Weights of a small GPT-style language model, trained from scratch on English Wikipedia.
Size: MLP 3072 squared ReLU, 72M parameters.
Architecture: rotary positions, no biases in attention or MLP, untied embeddings.
Training: a variant of Muon for these matrices, 514M tokens.
Each number is 128 + 24 x the weight over its row's rms, rounded and kept within 0 to 255. Layers, rows and columns count from 0. Numbers have three digits each. The size before them is the row's rms in percent of the matrix's.

# layer 2 attention key, 768x768, rms 0.0364, rows 120-229, columns 64-95
088:136154135116103116160139137150138116113165116124103155096128143130150111102141118112065101146119
094:090151136116166109144123149124124172120116115125142103120122131109130159172081132107099140143159
090:119131095143130155081111147134139080108151171126096071193089142135155161117102102152124096098140
096:146139138114110093123152163146084150142120111103103112134120151145132103133127113134121074118111
100:150150105099158118130149121156115179174117122100094112152086120125115131096132177114148119164107
095:099104120122081109133083137111109136162139112113146090127166114128167121157101133126101135146109
117:107133147116118104151122157105132141107096145149133106141165120123145122157104132089136149096132
100:131115144089128135172153117167123076097135097153131125081098092087101131131152103114087134130133
101:115113111119157087133120105142079158129131158145143136141161122152132105173111131129110118121154
119:090149104121163147098102136149122157148118115139153135145105114121101085127095160153116116125118
104:165103109121080172127131113086156114144109127183105143136147119101131116136120147159178106129082
110:088132106160110123124152116168141117143112125108125108116116136129118139126203130124137116138120
102:089153115093112123140108125102168111154101120119135155178107127144142147149122139086103090167117
120:150126163138101087154142148121143168133124166117137096099108161184103171100190093158120134137125
109:111177104111126148115093110159115139150106103103129116130141132116124101124129135130114141115113
102:103141113141139160133118110123143127129109128092089139147144155134090121154101125167088138152093
113:117134140171123112162110129101148114102101102139125132136161156161129113127122123118150112166129
120:159109160140128095101125121113128134148122108174128178152122175113110121124093157137180135137158
123:109155142098095110099177114135129116120126096127149120126106171158095120137202136115129111155111
119:136111125122171133109177124120110136101124111085134122119124121158076103158138126154169104074074
113:149161157103127136129132131133131101125142166112094157132113145118122094151155132070140092114155
109:136119172110127123091169079126130141155127163136116141106143098154167154103107113153130139109097
115:123122116129176105128139115099127110191108108150093126140128140123121123117140106133171165081148
111:145135120104102122148105133098135140102138178160130144121153114111152095122136140108105123122103
074:126128113118105119130072145145127139163079052118121112112118101127126136128112145179154112061093
074:145145122111191113156147051135149130091120127145136079153162141144127133134122092091137155107172
071:152150155149134120103124107130117137135149109091173139126182128106193140123117138147131108126196
074:122085086126097121140123143143083159135075135177103117106080130117112134153155122093060137160123
073:097131133096089154118136108139091125140159106158095093112148128104152115142179099117154134097125
076:101144145161138138143110149106093158138111096131126154149132202114163155132097108099157126095142
075:169089138141108118122185094121131101120116143161083113114121160190090124111163109113085156099127
068:130098121180148138108126128073113126111112154134135101103118125161142112146119130102106143095085
076:103119128121140084162134104145146115100077099153158117156092091134159080119100101145107114100118
079:100152119081088130090131154117139124104133139086141117095138141089128119130169180082102135161100
071:138158142130146113131117134131146132191127119112169087081128162128129125133157140139122111126106
074:083142160108163121129112146156120155119098135131103131152143139152117110107079125138118084146132
074:101131092171135115154111104133147119117129134124120142153113121127128114110120083150133121117144
075:078145135114157094135117140148134093136152143129167098166182095142147106093103151140108106147142
069:173108102129126133124153151139155110174119150125158136147117119137118127106133109164116154097090
071:118161124144162100160156114101147147124183188094089118142107088123114118124152196108121133182149
076:101139132125140147142154129094110144125109154132099137085110131144099137118128133127149129117126
074:136097136140132137137134088122111107083125125155138119120136213064066100143133151101127121160114
089:105143161160143154119145149098122147179134135163127131128176153116137128158132131151146190134136
079:135142092149103158123135124108105148125116082134120109090113127114122136147125164143143135124119
082:120164104094078101114147065134078131107135140146158151095115180129096121159129117134137135112115
080:104130091161086132103090119103122111167130090140134140127122159140139145133144120177110114121174
086:146138088133134125130155131113144101157119146148140114140157158118147126147137120127201114093146
083:135102134114134079128160091149121094122133155101141083124131108143077108076176125101137140164126
080:136154185155142122152120165134190165116104116107126129143120110169107124121132133102141108105097
083:047105117181160100147091131118115100162078150113113190136119121147146127129092146155134137103130
088:113151164143080126122153121140137131152164138128102115122155169127172088125145107114128160099174
095:168096117120101139107130113100113113111149128159132123163152142144102115139107117116143174125115
093:080142125150115096112158164125127087159123131166121129116141108154153155113114130149094119142109
094:143113142147099116124144120144125146125116151128111123114123064106159111151158154154111125114109
103:109160096158077148091166146128167110146123130143133142148135163153137168165105098118142190155101
112:112096101146125150146120112156172134128117170090139124150146146122130119131118130128108110123119
102:094138100107143124138128150101129152107154144091141132120115124133156129158107137142169127127097
102:108137111132169113123153156183100141097185146138095124128109106144153098126109115126123107109103
110:101122173155190075128169111132171114118128132127147149139141130122126152144143130119206148135142
113:146113104166079185143117126161117153102155145137178132116090131146096103114103144188078136121137
110:093155103142118145127113135177138150160119138148147157150093079150130116114130137132111146130106
114:128158117142141106128165097103139139133131103125167105155165153123096145127108119127148146147119
115:115128140133125137130121108159190156119077116101121122100119136123150151096123124103087143117117
130:137117153152137124142170137107158117138136157189117129128095144154120137130100141136161142092109
112:099135149116132159168108148132134113121120136145166121124163092153108152065103120119088146133133
112:132136154117148087110142143141148151152109123151167112125110120120135118141162107132114120111140
107:156105131125106154117137117141099115152122133140088104109112114128140113159128137139146159135110
109:111123130107089088108146129139172125080154100123129130099128118167101133107159076082142132141103
119:093123145114107087081134128191144134134139080119090137157101105165153109150116133103122113107123
109:107137210128150157148118150136124133171129131107114155122150145173124102155127136120122099096110
112:091153137143142143167105159126142116162105117122153124130135148111150128145130158098154182103155
109:115071102145156145106063149153085114148122111149158130116119136139112170148105127136125131126120
097:095135191094173128140129136112095107139110087141114145125105138111122109112160116117138083150125
092:145106107108133124139150130113094143109173153123140133147110144110129171144148105150124099122191
101:144116134165109126134102090117112148081127138133151134106161096153109114159146108128115151098195
095:096114124150136098122167141116177101116114144101117144121096143153097086108120156125117122097139
097:110137153119150135110096099132145156137105116139098102121094177105167154072148111115123122123120
096:146173176180129119107133143060114155176180133141128113116163100151165161121146127100079107132134
098:094139143142132117093167146106135142065091128144092140131108173158132162138158144125144109142155
101:137108141138133128149122148142103165148126126112090138115133103144116112133154169092106104111149
101:150093136082109150162119120129102123151115117120152137131068124101139109089158107110106138137123
099:104124138137116098131177093155133138100141126069090136148076129131133102135167102139098122188123
097:135124132129131114161137144126148145099148140129128159102169122149111163139121116072075144111125
099:147132116133149126124126120095119116148121129124126137133148147095045146088135144149094149148062
103:148160133136126094116191103125089156175138146139098138132155109134141098142104113142116130147186
095:139119124165187120155135108100101081099130114131141122180096136111119110096106148095136132112105
098:108114141075085131136109098154117180116128152095108163108143109104129093122129158189125126150128
106:121153173107116133137119083101127148087161143083096134120110109183119100134126127164116145144159
094:117166134121136114117093151134140155145143105162117132134103148115166161129115130141156127138131
105:146150118157143132103142146094088112142164137108134101083130138141149096129136126114070124128129
102:096172125139098147110110127141118165128136161152138118170110135155107143159105173101094103148131
100:091114087112122134158129051160158153131117126118153177086112130106132150108147142108145111135139
103:110136146102094097141127138091122123082078114086142095136131110145119143087077100136135117171095
109:151142141152140123174108120138166160109119155096120130114147128132091125141150103124161105123149
098:123149132131116148134129124132142121157087061148106110115150151133161129158093127126144151122087
102:118135143108072137099096144125121077108124143164163118082144101101103091134138137150159095133088
105:102085110118133159162129125124110110161103136140115127147148116121194133080087135134123131107135
107:138146171112130085112114167091149140171167084109159158130134103135114114126148096125152122094158
110:153110106130147131160121104110159137181112171121162110116139124117114118121093130094142076107126
106:090134141120154121148144151086110135139118141141106115134115125130101099087159142159139161123127
107:121122110064132120097090099114109145109190127146153146109123125147165167131077130130128105158117
109:137140114125110126112090085172101129132175138125115127098116118119140142153129175157112103170111
111:102130141165153148169108147160142145116086143145114107118142096141131108137139103094191098100058
102:111168118137152159116160132143117131070115137138153134161121182084129202148149111118160130117131
108:118102093147155144156102111138121134133111126116206118127134073150086112082115161093132139132114
107:148153139106139088135145128127098117126143134105087160129133106125162131118145138156121168090141
112:126144118158088115129134133137131127145136142103079170113109136097141129085134160155150098127131
108:142122139132148125084115152108128148096124147168137136127149117082102105130123138112137172116166
103:135129115105136133127102140112122120143129124105143135130108159136151117116135160127100159129120
109:166141135139156143123141162069127084104148106111141091144121164120083123106103167152096124175114
# layer 2 attention query, 768x768, rms 0.037, rows 121-229, columns 64-95
093:128112149144137134121138081129135116129082132137097152134138147105145099129122122119123118117182
089:162128217145149113138090115105139145126110114112114137093134118123080110120151145146109104119086
099:122155169162163146161128122123126122136135121143126167109157101172064161102156139145134136202170
119:134141106096137125156109117106138116174126097128115156080144118140078129108201109162139133168110
098:165180097109114137155138145120131138147083158101122085134096166100127159104155121174110116135160
119:085142145102115087125135120127134074117106140166103087163148129145122100155121152117138171118150
093:154128140145135105148137094149136120106123140111086102131081142130126118134161161123135144108095
102:175124139102140145101110147117166146135115129096094145101124143147095168158125123091135086128146
118:202131078107124139127128125164152140111128103123151145135075164118139170130131122157125122151118
105:133131153171134167155144115114083102158162143165159119148119088140132127110122122134096147133110
105:132109149163143115116110196117122139153145121159103112134153139135113130087125116136133119128116
103:072117090164143098129109099111120130115138097126098159176081139116199107150090177075094131104173
113:109125144087136101112137119083081114118137069092096162152142099146095102133171102104133142114107
109:127133112130118084101132107113122122152098109096100131104131159145106134125081123135151170140179
109:133101111145090095136157107142105089114139117126100144130088134127151132128101144119166091098148
117:154091174097081109122197095136125149147129152127156093174106127099136156099118116121125134113107
116:092145167152103105120122134193108140120174128145086091135147154139115127104122144135103155152117
117:114116124123088119133154138059135163120143118131129154131134103147118130119124102113168150136143
117:108119113160127164127200150082143157114116105110119094150088101099116154132142100113150117094138
114:172134146136140127101142168138161115150176125144161144101147127156103157147088110102119096098100
109:122125126109155123141108120122134124180099134144140125100140115105118060112117115150121126158136
121:172133141124084131175120108120126149144175103135158167132134152109199123142122124118149112090139
114:122102153101113127144174107120127094123111161159134106122135096094105124151070093128115132123085
066:175135169125127156108151154135104115147182141124080144157151142112150126107124121122138154105123
073:152167163088138127088145186097132124140136178121076080129118110161118139095154142110108146116099
070:108130151123142112142111170135171086155100093158138136101110170123124153119135143133109106138102
070:086113127148109109138166140117118096149105161142100166162112159116160154112137118123162125122116
071:156165107132160152137144106120151141126140099138161141132094183105094071131138121106151141113090
076:160132136109081154101130150131121103105127110132154094083117107137088110148173154144128149130185
071:111166133166150159143137139142103134121136148162120138118114102146169155123119145149151101133102
070:132150138092147151146114123149136130104133099147151136144150145099134165123100092148120097124152
082:154178125150171155118133130108123127141129122125122149112120119113125185093118144147117137107130
069:161139104120161149123156120173137146189112151128130121155140120167122143100170107178159169101122
074:147121110104136123094139136099156143139104111110142092147171144152128136172124147141161132131108
081:161136147154190123126149132125109125132126120155082141116143134104159160102097079137147114129132
066:142108138184102084145121107144126135156128130191122134170116196128117152105139115166120139084167
080:179149122121146144112116089102082105134103155157090135120105089123123147081132132140095088107115
076:103107089107106174090132130144119132138097100132138074109112112109110079138106141169131140146108
071:110159133130170108121108160093124135130128128164124152148154097111108162111147140093114149123111
079:114088092098091136105134124139140158123121111079157144121111161172121099174113118154160157172115
070:129142140162126137132097140134107140148147155094099164163179110147158139131156106138104106189130
086:108072136067149168173101102101149125123134142104108150110153149156139145178122112176139114130154
078:158092144120100121153149130124146161130132155108184128115161150135081127146114120127138177122119
085:114153096155125152140134124133167134098134126084164103129127129100133115156157084140121150179116
080:130140119115094111130123113151125154089108141098098147074111134138078116173089122154155162137116
082:128098161171100129106110128146123145185135146139129174081149113151122136113141114136110153101138
086:123114111111115141107107151147145146134147076105156099126100134108185143152126163112097123116148
089:123153133165190087113143179098109107125109135162136121145157137105144159166113120102166132110150
092:113147162145133094115092178124095180126098181139113109134150125134162127136075119104115126092151
087:148119108125143163159095074116148133113145129130170119127138172177122143131117124131156119162147
110:160176082097113127106115120125153126115138100076132118120143151129114102114132118138133136171114
092:190125134085157146122127126076129100087137113128139126129119128134141125130131136167133131141104
101:080064153136187113153159122114118151147147121144128091153126133114093119142117109104115147117128
101:051106109126151119141104169118135154079129131184117130149070130153145103150120101137122153068116
112:091113113127159096107125148143113120131145158170113143158174126108116075171081132136111120116122
103:144122147079115118119135124144127090152140098106143156118095088129124138113146085147130099110128
097:153143131125119150099121166113170124153092152113114122105140138165110098123185138126126164115152
116:115099154127079178141121137088104131149149134149152146097148120151134173138118095139146130096145
123:124120093133155122147131104123116121086097165136119129105109137116137125137115094138100108091120
121:173155128091151119122138102108164133145113122093157130119177146122109100080136102119113130125109
114:113143133121117076146122092101126153135125135109158111171141141108185115140108152103127085136134
112:156105125093162110145087115058101188149115124094126157141156128124118126155131085124105128128089
120:083148139142100093112124184156171102141147093164094109101101140115128146148180142133131105103142
114:150133141118108130126127115113115104152117170131136095096172121118118096103160107116132139130145
113:135145132101062086116153131087101113120109134089111132135115125131151142106140130138107134120106
109:159125146127162113177120170192135148085141108140095100118096123126099129162145083148139113143123
110:112095148113080125095148142092134158121152132146154144138105134166097111122146114151143136125096
114:152110153109107126111128110123142124144120119108135103086125136104092111114139116151123092169141
109:130107108116108135136140137151153132127097128137150158109127085136142118083166126104131081167153
120:133100100133108127076102126158097102130140126126123118149151148151125101124160137099106118118123
116:134130136145154177147118131147112167120112128075152148137108116155130128121147145173133087084148
100:136147117117149147117125134108110138092136157142096122077123136135155136145123131090145089123103
094:121148132175162138123130124145163144085145132142137108130140118162114107112158136148104130147135
094:132153146120112121152168152112147125126129097115120124128137119159135128128147136143069128113127
097:125135179164122159122115113109117138127116135109143121152160130105161130132095090087153155162130
096:116152120153094156115085151147127131124090114190126148119118135175113142124073163126132117133113
094:083127164122129117108116120150153152127126080147126133150135131108093100154128103164125105156132
097:065129108148112128181116097133142100131149181109138127092147118127108123138135090110145170113118
095:134139129122106114108182124123134079111126150081167135110152108106092207146148099096119112159126
097:154172107103101107144115110105095108117095122121159167148152104117156150111117182115153049143130
101:129108093097132086121123171116095117143126088163161148080137148134129136136097137134163128112110
101:095133110084140124132079085108138136158077144161146129159116150125152158149148158137126100141110
098:143129158104139112126130166143151141089133098134140152172116125187183107134152082125155094152104
101:157133133117162155139102143161140108100139179137149124191129154131135169101161121116151113143122
103:092102132148151135117119129136118109122097101089120127135103133109159138152110125133113105139144
104:145087117166069134129118103114125125131119114168147129116119115139116143104091112084139104128120
102:122124128152141146104134150163146121136082135127147114160109121139158180094122123108138105107046
100:121176114123158100103153161149084133103140108141149160138120130141093172097100128150139139120166
102:138063111147108121154140087138154176087120145132152146151133104146101154161165173123122127113156
097:082132158114081141151144137143151116121139150106139163119121142126127121147118092181147117099153
095:133178138166099122125132108112125105118077148184142111139116089122153128114157150122133129141107
102:163137129164152185135085076122126123194097150133125134121134092127102109138128135135123140137126
102:138156153092145113142119119169125114168127119188108111128113109127149179119133142111093149124102
100:111172142112136087118103127116173126082126107161148114126093105138158153120104147110152151092153
101:154112132152108124176144141166115122164135104125120141119136121104128167101132129104106110117116
107:156157078088100134121107137136133137135144074142081155119143133116112133145127162146096158157122
104:147144137116143204104133146149101147170137135149128122108129079148159110086145192112127090131170
108:110133139180114127109165110153110120093150087121119129088107145106113124158132145142165143148135
100:111123142126123078099091071132119134115110130102120163138126131156145102117128117136133150155105
098:161119144123147151155115139145096138169077087111166124134131119122127129127148128160160128094142
104:121131085102138151168089126112157126133101093126118114116159129125125111130150125115102122127124
108:106130103152124105122092122143152149151133147121117106150139121107147156154158156141185126127161
102:147114153150167144135154150132133115162095158152109132134092141157147122114148106138150174127146
103:098118122195122139103127111120170096078154108110115142144178138138127133131124119133160111111140
107:103157112096081092130136071146148093086152109180113106126155170136124158116102140099116153142136
109:134066135117175141145112093121140108107110157133137141115116119137143165167096105141113133158096
103:123148132147090186147187116156101135103145116132137118114139133130124151104104118136072166134138
103:159132118096128135140128147138126125150166123111130165109141125072137162120132107145135125139112
108:085133129108095156148125066128109123077112110117116109085132133126118140161127097132180118125167
# layer 2 attention value, 768x768, rms 0.0372, rows 96-191, columns 64-95
091:104151155126141115147145120148085109153132128133109143111109195161124110140111079166105110099094
092:128084129131129150125154117138169117067178161108153136116145152129125078143147108105112117163119
090:107114132116089085107140157087134111155121104127149144102091129165120142094115065127118154119128
095:094152094116134135081168151116120138130139127121102124067112066144096170128118142144137144128120
092:130167162145189111139130139099116143094174114148098130142115147152110101130127169162117130128139
091:150111093150136170146127129116128145107121077116115142147118122145135125123105105137119154111099
094:131117122055131130116130129132120091152109132130109079107152131071140100114152111131124193129133
087:087098108094121135119109196161142125097079101103137147139144099116136152123137106116110162084125
093:132106131101123131139101124136144094164103137158142149133119113119144102131170146109150133117102
094:106146132149100093145160130114148129126140119134117112162107159135107150102193161112145107119140
095:137123169125129115114117107128102136136137146092181135142137151153146151137128135117116114111155
097:150119111138104095145145119118128102136126135146134136127122121084156095127126123101131169118105
094:129155146128105172116135150155092149135155137112126136138104118123147095086103157158164141118137
089:110156122103156097159109139087143145132148124088130143106120067118063120147120088133086136101132
093:120109146139119130128121158128123127108130152096106156130130105151182090145089127098152109135135
092:119101145149128128104184196202128144128082091148116129142138138098123095119083122102141120126155
089:143132158089111153150123121139132157067123117136114129123125113162101134125112131128094117132087
089:135164125105120143146130082120165154061156098138132142150119122152133162110153071136115131154110
095:114152159153154110129123163134146145115110158083131139138114136128160112141136117104131120157135
087:126117166109122112168101130152085112123130091143131137129134098117147119111100101158151132099108
093:149094129143142106086164127158169138106110118154184130143125094106130116131115130149160130087174
095:133116143114117109123179135104122138089150107147122110126152152111120115124136119157179086105183
088:125147167091139085097126120102146089102134128121126149120139140172143155201138094082107146122105
093:104100135139143148059120169163109101150153123122171113149149142115098108153093129160157100113166
092:104133117127139120121106123133081147135137152084102066127149145098127077132103112155113148102159
094:165162131138127108121162158126151149098139111107138120121126106153118139172124190123142126134110
089:115123157161115163121156115107135137080159131138142180119136153131131137130171120106133098151083
091:132122128099126129135145161109133097170143136144120145088151094117147115090160116117119100141098
100:105125156130130125162160106121125088095157128110124112177165147128111119165132133142161110130111
090:124121144103165118153124128153105147216072100121124115112116140086141126128158155144143131145134
088:141124144150130153156100113126148145132106128129078140079132146098124108115129137142134113101137
089:180119133146134124136168169122110116122145123143115125113112091149142150119180146123109139127138
091:167148161118176163155134115142094113115125104104119158142151139110119133110145124102128124103089
088:138154127126141104100135138070097123123134115126113167099098079180131136125179116147128171103076
094:114127156128157150070148109139152152087122101153100154127151121157162132110090109108146178156137
089:150113159124137165156181111150117096108127151158122116100126103094111109149156091092162102113112
100:139167139137119092168121118106141125124118159113098151131141129066158143110141160132079179126104
088:149102128136141137117168097109108089125167137128150119160118135132129118090157117135103114177125
093:132100131130123085150135142118087112123136131115125109082101127169145152158144131114099127114130
089:118120137115175104113138150117131153152127137119110115158130108132166132136150117099117189169117
094:129112162108165133173127156121171112093164124134118137197128090132135131115156156161155150144085
089:135139183118090083120137118151131090125139110133148127131139195149115130146172132126112103160151
087:074152105104087129161136142174097117152114127157177106137162169144149099104185148146143095148118
090:138162083127098097143092114079130109134116106097120143123082108152113111197113148155090141098103
093:128137131133121143098155179118121111135156140130130135104096138123132171093106113107144148085128
090:156128106105157122129136075133106103127102096133126134141159114105128142139117120125095108116106
091:142157129130133153135092072130102126106110138147103134099178121117132156166133140108145137174129
091:119146115160132147143120117095172136112139121119161128130080102131131126128152155163142142096139
090:122107091123152096115166092146144125057126141103108086108141145153119131144119107155102109134103
090:144111135172104099121159103123140142139098109143154149159100153175172134139161134121143122163162
091:124130149134150116149138098112151146128163137134145145142131140156158129136150126086066074165104
094:152133137101116106140154178116130136115130114132116087113147141120126144166166129128115146097124
090:143116152128124160132124125166153157139128111180158139123129064137124136072141118105170117079123
089:092142087116124116144100103133145086100100192134141141154117124153125139127121119154129133107105
098:128068151113129105123126095135130119117111120113119114154157149170153129139134154156147161153123
090:153129145086106091125048130155160150124122134142129138150123143118118151133167131133103158137099
094:112104133093118198133158092143085134083148101122110137155093121127123130161168110149155167091101
089:194147140144116129123170112109120134129120091108107154146131123109130107108134148095145102104111
101:144131109094119123124127135123113099101132117132134107104121117125119109135117096115150169139091
087:113120085127110103158128166093118121115123095143158061124112131152156144124091093130119167141124
099:141134114132151118104120152135109108146119118126120096094175156111127144142135151177171135118153
095:098124153120104112135079148147109099155109143108087117081102134125140145134158096156057124124195
093:160127126117116172122113131128126182140147143107153134096141152146122126125136051135117090112137
096:146084173135136110096146145146165108100179129091130137068148150123126127142118143111098098118150
090:193099118097157116149140111085120130097124114133124088144099115104102101149151099073129145155120
088:098134128134126149065105157093140120145103153150091128103109138100122090158127195140123133131121
092:140086154161144107129119138105146129120117096086109126173148118110116135125055160158158115130104
089:149147140112138110120144103109117125108161110137092077103146126133159097112135116138092144121103
093:155115130135128129137165144090090105102138135131179113097091150136116092133120084122112078138135
095:109121098125065177113130118143104122174110103103138167155082092110105135132131048138153097157125
094:149106081144131142105105112144141112174120116132116107124097134118144095140132142130138140130177
089:153103099138134158113138141154075129110149125118099144129132141121168135129131149118123152147118
089:126096112145135115102113114141138141097121108119107140088130081169169107099120130167106144151132
084:153126112117150131145118139108160120127128103118123126110071081149151126106128124161108160111106
088:135140131154131119140127172152111092142113141103126145174133130167129144147116146144111130153133
097:125093169105123165097132123098176138134122192142139104129171137079183135134140151130087086146124
087:113120143135138131126112151101104130132123139143144096119105132100136124107092172077111170134134
099:159116126113138147085123121120102143126110107150121149115167104127150118110129153131138111125136
096:165147118146114147108131119138109111148108121172117154119093094126138184131203170118127127105122
097:121142170105121131111148148118161149140135120154137103139123176139121135132117172153172118072151
092:149127138129170094149096153138157146119108127087112141104157127055139180113111141149109181106155
090:106152129088147105140114172167145131111111076127100119140142138102108108112123108157092129094144
090:146106109165095149134157164137191095112150121137155148090147135142119114130115081113122140082120
087:145134150098175117143139117090148168055150153145143109134148155150098093136128104126150122177116
094:088118104101078124147120132125115149111124109134111130163147140119138129088092132181139100072156
089:113087157114125118141109134120165141105113100125164138119153106095145133101127101183130117116149
088:112160133134148123110150090147165128135111101145100117151125150123148106123116150149147094152108
091:108128142143121148157094119111129141172128134125132167111157121139170113164182139141107120174156
091:145152176120110104143146132126163147140124112132123170137103186076096121120163138129107124142118
095:088129136131129129140128096132095122113120103127105138124124136109117093111129101131101122126126
091:139092110100125096171118113143118154170133112169168130089150101086164139155121079135147133121137
094:163147166094102152182132155116098089128096107131117145128158142099083125145136108130129104141101
091:100114116127109140137119171147133150132119106153117105130145092151098130155089122117162142120096
090:115116120104126139070123108107178121121132125139175134123143171150156143142116116133139111069128
087:163113095120120170106120114179155104155095106125148156155127131100166135129110093117119136104164
098:096138134159161134109090154126110129142146113101173109141165124123142175113096103134163139098162
# layer 2 attention output (transposed), 768x768, rms 0.0692, rows 96-191, columns 64-95
086:131123096160164130097172119134155170154111118160128116152166115091107157120105119185116076115118
088:097159176135160124141141102112127178123065115101139122134105132146108112156114123145162123134137
087:121119144142125171118083127130133156157122116113102106151097133101134119137124150134106125154131
093:135114135152143108140138115140146121119108130129118146117096162131152102154110114130141119139115
092:128074106138103137152153103106090125148096169138114149166108110120144135178095139163152106162108
086:118118126094182144106161119183139144158160136103133109126143149117108153126091098126108127127150
090:140140129146114132150102135091130155132122135149136154140132116086127179117116151151130128165125
082:140092162146124133193130093088113084138120106124106161083098106124112126136122119161068146111114
089:127170163162113118128094161170083101098127110152107116091096100157071138105127124128111086113122
089:114141137117118141133103125086115068161145108124120128117088124133145140124124135115144146143120
089:155103130126114172120077099139086134145117161157146128139122145175126073130174131119127149100144
092:082163180096159080092179162113151107122108151088114095173160128118123149165184129134148128082080
089:138115139126131121124166107124107121161103144152131144120133129115134163142131113145085098117158
084:120112133134134179067137113109124176155127121104112098131146120136109108171090174129135123141113
088:110131129148175102108134169139093079120169125171145073141149114106093165126134142116126128147127
090:131106136094095089165121124084107156173131109113094121132111114092115128126089135140130134187133
086:150095089173144088125145155133143111183179120133126141094135155108109118109141091146130135139112
088:147121101126138130087152133102134107172156116132149136110118091106117088143145122129129116147109
088:115126121109126171123117124081148181101127110113133134111169100127114129169151120130094132121160
086:132132081141119122127164119126125119095106148105150128099184119136143142191137121125153088122086
087:105133117146136125131079105093127142123168145113154125144105131115117107125135117116109142143098
090:120124116133122145169144072120074147089122108094115198159105098125105147121142106111147161116124
085:136111094096111098153073109145151162088108094058158166128105129117106101075140146140130115117107
086:170120143118125114116135107164115116166101129139112123143085149110116168115144146132180109101183
084:159122120131085135173095157197138077108161112115128153130135121147130134127196190112151146130125
093:125140086081130142165117147100120071175126113135128106145148125113137099098110096154169079132075
084:116136111142156122132109135144138148119097125108197159160140122121092150113128066120128166138112
090:129159151136147119153106089144131167106090097139141159107046113123118139097163138104156124147129
096:142147157143126107183121131095148131082110146108125174141131108142129131141116112114077121099117
086:128159118136174098119079133160079146106186084109108107104137165114130098137152126122141136119143
088:142124113097156146170135161117157135127154111144107142105138112125142131138164121129132116145165
085:145123131122170153135123151141101136100148086114146128154151151109131157137096099192125152106113
088:147126106146137139110128096137155110091122156153099143116106141137113103107084121087166107125114
084:168137154145110143132114165170124117133090163122086125109130118106098138110110086166142121154152
091:110123130111093136128128126152151140141118133132137111152090114131138110136120124076105093121137
085:120123103148127167144126098121136186111143123122164086166136142086081140155118128095142140179140
094:120102146149136128127140112102129048102122128125137117155143096170103123111138165113112120154127
085:131120144134127121137136126125106130109072128120135133136104101149145138123090131140166092137170
091:144117110135155129107107126144142144160136119137132149153119150153131121084159116126135095164099
084:123102092118096158154101113126126128117090103092122129093154126108163137148176122163157122153130
089:105187124118133136091113133115125117149122112076129172115137145130146127122137108115109106201105
087:078135152140077120148127122079126098125125110157110154108134088123149129108140141096137116124125
085:157115164104126143117111127058121197114099098117099157097146184152160143155102141167144158108130
090:112097167126148130109145128148156169158080158126101139123141090139183156137130115092123131127112
089:106120178114126127102169139141148133110107145112163138099158121163144162124129105090152109103155
089:104147143154180157142137144113126124120164118139139149144112169145126125142121110089097141096161
087:163094126110117109154141147100152116128169152117119105123114137095071151110133111126132118178175
084:120095083087114093111158147120133165126168136142100094132142135085155182154137116124102145157134
085:150159115103096151107106117103134178219133131157139167110152152127135137122147151115127128157138
088:132123136095105148119112113159172121113162139146141132143128093129144097117106139184111072105088
088:132057080060100153142122113082121140098121109151141138173126121144140122124172132162144150124094
087:119141132157124161107089159141126137100126138071129124120112103123111131124159161146110147143140
088:119172121137123137120142127146115131134078110088124106129097140138114072141100152120123124112096
083:126120143186181115100095146107136169105144149121149125099118086137153125136135147185153071119153
092:134123145120106142133128141168142161131141113108079114111135127125090143146134102155166135116123
089:098200127120108130131073140120114145083139114131149147113154136140117158095167139156136089189122
091:138141184153120126115124134122107146152136112118100174129129093168108139067132115115120156147117
085:120175145172142116155136157151090120130136168101134119118140150129089143114117102109107130138150
097:153107122166112180130134148131093123117119112091158142130143103108155147117132110137110117151121
088:136158119131117098143104118134137111151109133085108148133117160113115130152097134121121098146107
097:100121139153140119121141142104077166092174130155118164122094103158121129136162126130140125117122
092:115118129104111145113097136077144163147133127101104141126128082101131107072142163150096112168157
092:147135132140145115128161086113108120144129136182146120129097171115134135102087155112119108125149
086:125139143116126137120115115119127106081136125095147126165101112120106078111134130103130130119118
091:119176113121097123110128185116151130108127123060099162120144122122140144123129137143140120137116
081:156108123127106108141150093150118149151129132153130141139125157158070152139116116138132130118122
086:134124150101124129170124143148163095116131165063108112165118101108133130157150136143134111135077
083:157117104168110141123066145088143136122142125148126127136148126127131146104142160156099122160106
092:124095101100150124118188103134150151099118101149128132131120083142096121168121116137161115159077
090:137140124120125065136148115113130157131173153122123127139138140138137130121141111117118099132111
092:086168172143126151108145154152121135166126102163099104130145157138134145133127106126138166134151
081:169165154075062105141138123119130093103112113168115132105116131164125117126166123128149106153097
085:111154162126099108121132098157145150178129102143099152122095117092107147111154107121164141183125
080:126109129122149144172123145159124134115111141113088061119157108122121125161150116129128084111108
082:110104107108117137156130156119165121098179139094125093167112185137127100131115135103158095156097
091:124137130134161137148106129098056132109128107135111169091141150164069151108148145140125123132107
084:157146132125119144097140163150135111178137116121075102167149167109150119113166133139134142106147
094:141146135127157127112088092120111143142161123115117118112100198131142123142143079154092106122125
090:152099127159181116186113115091157126095178148156109159089163134128128098130123105066139138118122
090:144142127141132147133126169112127099126191099129113104098139127099091122135128125132116109116148
088:093150136123121165145100093129108120072157195141156109147119121102116111130155100113148088153126
085:158112150111104125141123101105105141123117132154078121101130106150133147153149177176190111167100
086:112104122102155150142156113146150130117120119091125138171144094097112093110160121163123109165135
085:157194116154092135124140103091151092150088126132146142139101167139154138143126158069136112130141
091:109111132163151095149122103123115115157152133156128149073101114154163112140162169110121169132115
087:102139129101093130110114109121118120111180133159137127122116090116151146156136125119128137137129
082:136111143162126090140127128119119123116129154135123125124114141128139129139139157094144138115121
087:141109113117108150131184135079113150098144128095145141093155187147150110139103154101119165165111
092:101165121103139137130123109133151067070148138135106126137143058181128153108074164161140070171131
089:130119130149129122124134141086090104116140172140135101122097087133147138129127123091130124114144
086:093135128120103120146083127147153130126137109129111152125082119116118104125111158146140138118117
089:126076115171117167146133115137187149092104154145108120126130117173113116119091108103137090150087
087:113172106126140169136135094154133124165115179125116141155164155178110106134079116153137104120111
084:137125119161162122111159090090133135105189125115151111107072122141098119144178070142105173125159
080:083145127160124090093124158166112132108146144117138091136122082090136125135129100117133087095133
092:106171128123133123114142104082123095146117157094130137139092115140110112117134105136083194095151